{"num_hidden_layers": 20, "num_key_value_heads": 2, "head_dim": 64, "vocab_size": 1045, "positions": "alibi", "attn_scale": 0.125, "tie_word_embeddings": true, "parallel_block": false, "init_std_up": 0.0435, "learning_rate": 0.0024, "decay_fraction": 0.387, "final_lr_fraction": 0.1, "z_loss": 1e-05, "dataset": "wikipedia_en"}
Each number is 500 + 50 x the weight over its row's rms, rounded and kept within 0 to 999. Layers, rows and columns count from 0. Numbers have three digits each. The size before them is the row's rms in percent of the matrix's.

# layer 11 MLP up, 384x96, rms 0.124, rows 281-348, columns 0-95
071:458535448479557539467419451416538458485510521463462459539520593521527467465483514444494487438504460501478481476524442508479548467489478528569528483498503528493533517536569499458443498604454590477439475477612670558605565470541455529428466500605494606564505473589464497502425542447514424488
097:436388481436386489488534486485460493496490470446468462568432465562503513508440515507555485479507546440510552572496523482459468525526578531471541585498538535459521515518470398596571395462511551486584527548496408443454526456468494558538552523626584452440554537408547537520522446534424482484
107:461521455546486491496562519421488509492546463565544596490448522560500468435543478507501486386517457436475518496522544474519449566481433589379576478449522488435488469507532524523482429532531597515455517420458484521492541425589543550473692476497568547446525455462522511583466571518494484505
124:447443427480578516489458455497393528548512516457424571518562477376448520463534461551525433490553551512586485509529527613444576508418560492563471514480450444461524521459494578497601504466576571453389572466543461504541478503441492520538475475507557437479442522460503553546574529462425498515
108:490496409453526507521517515446476505523547518441502485547486465567466486510475529543493523440650484442570530478555533442491594558518477521503388523456437593505462487452490467507451498416600566445578513521470395471517440546511494586454472448460529531431453469429465531569530393456510554409
107:504468500475587522516388474516456532514502494576402517511380549498405479527526552523561411517497343497517502556446465472471517519493587510615555520488556522458430547416509476529461487449406541482422468489481508475499441524577496555536465478486559594422520481464514556558569512474537524512
095:510414433460500520441485540364518486547487528534456548475466487534503369551489415461511480417438465446466518543459435543544540565492543522466555485517512561483430629544472466470543516478542522552501487467532543565446506499636557547554571490488575424471487468421422530523563532499471494575
098:422452446443497564479542541529502449508455436426558496506527551545406455582567517581565442552498457507557482467509465456428577470490536535573494547474443565509379579568452401509491508446522520500378489407489522524507499504547509553522476537511490561418510453507556494493559568596490417500
114:450572566411611522450498557537497464496491580403448514548439506449440433474467490411518620593561489381512503542536521455527412513458529551412477515574518479459498513433521543490536475524462521492577425444537500526497484495520473485482550444597437498522538584447462570499548513441491486451
101:426409500468466477469403513482568503468524493486497598519398446467499517532500515438482433469481487475583482472533480519502541520466564519473576593493555438468430445451439551563588523509462598483529566522494500465538414505490556517630528391424589497403542539488497566509524572490522529464
082:491593533476477490387558529539554423571564442482525431533490464580462398532424484409573512492512439525483509534413556587532536526520480544472544519476528497489424566541550476499547515561450491546515409480512511396455487596505458599492479514577580453457426462532523460450548507519468478431
116:548485459497512498517569565479425562439660408516497467500519482500441435482493484529517458491517501485501483455614493451496531481416570595526464528450472500464430516516438441448488422573484579467537442498487513544504543477478431513517582538470573570411444454575496498650527558465509467531
109:470492464537433497490477456462453457521508513620558527538523490547524434589406473493466425538462462531605497431528478399494530535515437566513491525473384461506468540445498481459537441507512634474491459482591516554539539454420530484543559495436511489446589541499463531526570489415473483625
107:489466482523460512510449645541481547461457423565549462504487497546461484444543463465543483443448429479513552537509592582508469533464614555468503524498538465371476509461458581495556473456479582479430509476490454428526499474470481513620532438417492511480488554362522588539553491533501560514
125:407471461473476577466472511431481551513527483373450550538521560526507458511424521541543429405519560416509489560539450515555569548460661518515483522506519575459455512485506507533458437507505461560480478504588466467434442536514452508553523445449577471450600476521441598533538507416514451484
102:455486439489561535452526495449514519575447426500449587510519427590454429420473396507534502626522494450586441556511483568512459444507520490500528457577578461472513557499539460438565412520519474492533395429516512499502579620484511551526435526540557420506512465498470494554514427515514516571
094:429427512395535532491482536584550469571508464584445500464527489538400500441493529469544516551479530466530462591502503482526574597475471512474383496444539496487515532533531541491594471514598602524490486452542539546497426535537522490516491370477455360510525554454502495504496491408427466460
110:441483531500568462470464609504469491464638427476552524524537485594457421543455544484525391473489517510553547494519530548575508449488546553489428544405506475482490538404503504517487516507446541408517518468402443455570554457558547456505576503465490460422480523532546614500602505436492466523
105:471526452532385559487423505437369445495479394497532554568564512439535481590479556530556550531524468396510504571491506494583527534524509484550476568469498434455532497483500454527552406581534451545428474438578480503593470501443522497446476466504553505487519504517493529567542405477524415579
084:502474499515503549465442569558458497570513529507458539476549511560580454491521563439507413533429543450502449550535426464490613567522492496425373585530512441491419548520473569559555504529488475375472549476435451419478392466557487453527457492537475502522561557550460579518450478499519571460
106:516526436501601499480513514545491523539546480539451529458502534538354506497412531413480461540519464493580519619580483420517501539463481536506460579457557426450463562489605556472534433586442419396472457453462528470557420461499444473453483457590488474466493596504509516493526547539516498506
073:477527441519613590467404444519430518490514464575498474520551511504421502473470500458545447579492435585527535472496510497521558535517475506588480533552429461429562449498512513491562531676506505506534456507513501502587485454490546552482427528388541490486389505583514488567494398470508458478
122:461461433516496524523554557467540444511532368413428529560510543511425453485488540451508514495613506474423527537597520402465510539551422512488547544518474473470453497554448452513606407560477516502473433510559506399464566450535497534556561493457527536455576568528451498592495453415492525499
110:483438438430495460482533478495421559537540557538476454564344483521440457496454514560582589551502425539455503546503493504521555558504516540451472532512566540470483505561463422545508494558482597377477492506442460452412474531438500487474574522510543563387533497542454494503554558537418529576
084:439519508496448471464500535504433541494521551381511542581499546502541466541531541463445511638430529429522514475513524442453555513555592496551330495511470533476500557409481581470507488489563482474537485545601439433446465429466555532553476432526447495514550561537543531502513534430508534416
091:480531424487593513540486443554434548491424410582562476535559429524447548495503504528596477466550469437597479499465459545433519533467492556553553504482468510497418504434550486558486443502473571519405512536479466408466440502443440513532578454435509555416499612447482513531503536517387495435
092:442544459488514554510439598537461502483486497496500585518459582465491431437513513517478479620491582491476467591574498512545456514501495516429382514433475576467493495553526496486589440478538530411528497461524531497450551469460587457487617433523571504436386543536465606462521570467467491524
113:442499434516537496489573592486492554545521480485511500491501441568413444489459510474572568497491488532470506498595514474451501478467396548502512517512515587442473503499513513571605449529474522488503497498426428504516557538576383482454514505586558381389448553565545511524516499386407472578
103:526531485434473529484547513510473513537514514513569519585528472519515440439471528477547548472569553566536583605576499582517395511459565513557482524539465535449539470499538524527566445509530548469450346464454487444513432514535482503447515490560479413438449581417558422545444472528457425396
092:484487485492485658490509429578517449516475462433431469540429569536582468482565538523598469416578523527486491479486532457457469471411427494433538531487491581492430478488503484527545477506511486519498420442485577405530501546525545574589419483547472557402577520530530519529465487575539538431
092:421407505488561469492445558477468459490543528482504428483516492578558492469515510555519520527494425470452600574443571509572533496516435551483579556483554400446452500414550556558513453584435530481470517455493580487573569458511538542563524390436499482464524547599521552529489474416504410532
116:485490486500515439497547511483507556542485492481510516416470509506466550526457609585518478438503504454534493518560441463516486536467584588457522513603574486453504612477484523499480517531448480436376510432522449571502436452545445571559552498453526424350530543417532539467490411412531554471
120:510442423518541523488552572420526498534568515456564462565563396503493494482526442462459466503529502538509497479521553561453530615467455520612457521532553506448559547430475454501431391448535486351508558488586444442468483585420478526511507412526572499541480494426476532528535501503449553483
105:435635468427456557503393540573474408537571530458449450640512465480489408445533511496473540462474479579498530547552519402450489541531412524454521519506530488486452563570475537472568458504538494476465423424617532511571479502498534518541476455587521526504510475516494506540482482445424550511
087:470539523358518511446407541546515546511390529496366519503415591474530440526547581493443552539503516462559584538466499470515559488518544508536453541475514442484508530492488489448588520551431452495537473493463450448491510544483580537573481483476445415494582533488526597496612430557511466516
074:519463510464599603434492553494485551525486469476500558496530567416497537483446424481524478552553477565541608505516547472526489536436450490504478528515558522464525574438537501389522565361520471474437429478510404492546528572514543519502459530526576427451452534422609518488597428489487462507
095:448495454439503497452490496560518490590456476509470445487490536393453400483435503506481501491456480541473526514560501603497498643539381500540520566520544589430514517461547538533503543435515547406440570527552520429514506515442430500536601458512511527519466533503545539507602462437394539442
097:459447431492422534486572574547478369511500445528443479524571470518563510633475565438464424514456479470475461496485542491401544494423500516430466508494489571526535595437481531607549414514415535436466562520488572467485513558498481518591578463512501545443510544541549491510508506441432488464
091:478485515478386454369524593440500547522540399410490529560562562547533479559536486472473374548458526516446542440464518494547558434455554527543490533564508494500478495528541496578469516442442522485496443483440415508472486555468629551513616520478460463463516500549479512493571505497578488570
107:512442558434548477484465493478527471516554526450500495571541487505410406573412398519564484520500502501494575594478507466580474515447515560464508548547512453478438525531524569458531463460451544561422462417437565530532545509480526498497459485476535437405499620480486584515597506415471382453
076:478462491519603494444463590486550445599525526455426465521470506525415530498513394383574564474458512513515567437586528467473442517474564493546387513471478522454518521574488435480471484506481544421585529498443509479582431485613550519514398533545568485492506506440456574493458478458478483467
093:481523531406510562467417510529500523523523427395437504473477456457499455503499505637521529511483506501542572539486553495542428601486557527530586554513645443509537483549502609506522461478475488467481495409481438487518401528534504553405455417475437585504492512518556514518492564550522409519
074:496506457503624434456513450534486546540578542479483490520501463482459506534440479448550365582426394621515631433485567484506523514485532511545462512492544435445509498578560539616525508497456446455492436465463471511516533557545476492487500518463453485540502564608453542494550512526415547454
106:421522426456516496498509437500531475495494459548452501602483474556467431528490475480540446462516514555577628506508471483459525465451647512529565561516512452483473524509524544567552502527428524378506493467477498434478537507596498592537522516450537413494394496519537491461552543554350446497
074:489407465494501523522393573427475413497437478517437593499437554511569527529460500468448567607514530456541523540463443439436534450475581513471453509488561622476574531519470519483459472504500542484594495524464572485435404566482580558454508437496494448485514515435612503502522545445446487545
101:487481509448431451522407513503456504463506475512503468509399575455516474599452574491497467477575524485576522538561518388546415454559551532510485541533501516540460545491543507539532443519447523489401378432521579483543437496529537532569605460496506581379453489396474476536487534520492568473
071:481539452522516523468488497530502413510458527507455636511466547478459431460520403485538488378518469484492517488557517487498476596511588511477414504459591397382611482546482439490501469398562425505536511515527525490513485559536455481436596474488519505593550516417482543497497477594538539489
103:452482478515495457429463574481473577527573551517543535510489527541495537500515454519491527549471507368513553556565496473449584471365589516553428482458406506507468497398520533460562556570459442470480499414507531487436492525550505563627467473527549441513488466450530595498443527405432502482
081:456551452559585617547497565532535573460474472488429522508518394459418457448409549546480477524538444610562534536476437459510489572454465511570515517524422528498521543460426486466577460557516494489514433528472476455388600520558474559481536501443462457461467540420492500538541441499507401511
083:496562426440492505478503592512460412455572547369542483530451516535527482585482561406580556448451514500493508532539482408619468536500463523496427547550505502482541464473565415469494447561484471473578466470476461500520478422462466474466584493649571541543523556446457512514453477515477450489
078:488487471475522427479513517261494542536500554473484597504504517506517530608484480438453522494423537452456565464445589518552475490516521494512491513470565478441509563460536468555508499410527500516473438499379478482604488483535536536518525477556534529465525581463451600486521506576540446520
091:441432545388467474369453568470491500600521406435423512527492529515539509619476531589514505519433433478474528515529515484608478469423457501545535504474461575492537530567493605590497502496528502446492546507484524540415464497501507571456518451527509467502498600468499604489485479399531473499
105:476439488476581554469492601460501492518507542477487506502461494547477403479488405518446560548560504439494529457463557506531496414506481497487473555511499513494494542469493544487490554527537479419467520491588425511455466582502575457439579460478562435418544433440560492580702413503515498436
110:473495481484488584478533594415407547547535590422498481535521508530475436418560485458524436452518431414471491521565449477497526473506505545468518597515463592381399452547546506489653542489400490490391492456477508471442512519608490541481509537498543510449528512504530494513485497460502535551
093:439479443517570563436518491477404431515467552509539493625434485403560513527493472559499506487500527480443547466568492509467539465527553534553531536516527509452472514463502520553574523465419536490431562452601524488490426541399594554421414501546442420504509582552529545466475549463377485492
108:526556466465524448527501402510413411597526379440498460538509559436439455457437531528446558514520494530545483503590461499445480460534445532557528589470491419492454580469568472484473440574431559471563437512495572403575483449453521512588499505482554484486556512482439517593517502478449551530
092:553504430476587570472424462421446466469556595520571480480537497548480480450452479531447516475514466509512527561434524466532427494470581547556422532428568498405467546515528514491601444501487459507515475460454580400664507526503472486516465473542434539528495537560396516532516597513555496485
066:472574460460554430455465511322479495587577461455441622527540480472518507479456495486377454546481503538558548511459480447459548441459471512550449547455476584484588589508546541507472464530467482446463487504450555584554508604520542539425517478483462507478440496587552525498488530455533484487
100:517545478487506487496507539532437531491476469497601498505477521485548439488533474558562533542528395533551575476516588525449456507459486524477519496538554538440462532519519443585609492427524483455541502464459364377439423569537585522442442462579590555473525482456491444500622472574481478492
087:473439461527556518476405538510498493501550490540513519532507426452478589583442545447582524516508476447520544514461524475564556600442514514514474591453488405453561499515474399594477481581446441513545489480478501475523504504567405486457463482442467454517524577583507556499592417395565448576
106:470431477516523553491521452504550495518494535475530483457420450523400509482492492462536497463496444573478490555542492584529521577464443536457542523480595470438546527529408551595517400534335459450533497467478458476545529566556430505442449447549540530469481610574394536521501584520511541532
101:444468478418502659482355517505535562536567524425558468519472485531432469471491479471447458523421554495527543505490498569469532514490478538535505563596489427452516527548448627479490469561470546478532541465564534472555451482540491505572480490424539459482549544520426466542490619463476438426
115:416557550474524496492581555512415524509526507545396563524448482544417410504473437490497457375549495482544515574636479416489459451485572519560449559457543513495461490560526547614559493530540477409494506480519512482465419504513435474458557438537463549466426585525518566484530443483486505490
108:493538392447451530516533487477446544501427500502510481528414513492574429486478473493649506405516452485511576607458517563461541488382454532545522511607493560497498534467494503568517465528484490380434456449522448471486549562417542530481542535589481503512534559556525443510507429549503553424
103:421480509485547519472561566527480426554588566487541485525470463498535484469493513548585464505464421505595543452513473492402503435388492519548502518443516626513438540553561542548549511505456568439431452457484500364485577478445500544471544462459483592451511534598529483497484547466462446576
123:492454410428524487434542551512487497572522566526461491495561493501545489434552485432463504426554547518507605535569518503525517584469488535453420539522543563413453488479539503437551504454532583407462555511476447510458473555583518538558482465464518571437593497357496517545508430475392562475
092:446455503517416560411551542456466446546507462520504482541424479567474518477509449524543538356524487458484463606560539516522455550505466505552534451423546483440528513499456539620550519558573524480479422458518474429485484488498456614465496560458541416429519592558596566482490516469572490527
075:532461474448560516356525450488513469603523462448437586541460499494590396539401509555571441402530435544602598462579508455463459477474435490572455523463548509480513414464579499461475575461524413433483531494477504512516482534551544553518534532551527533492535491538447468501497475555510478471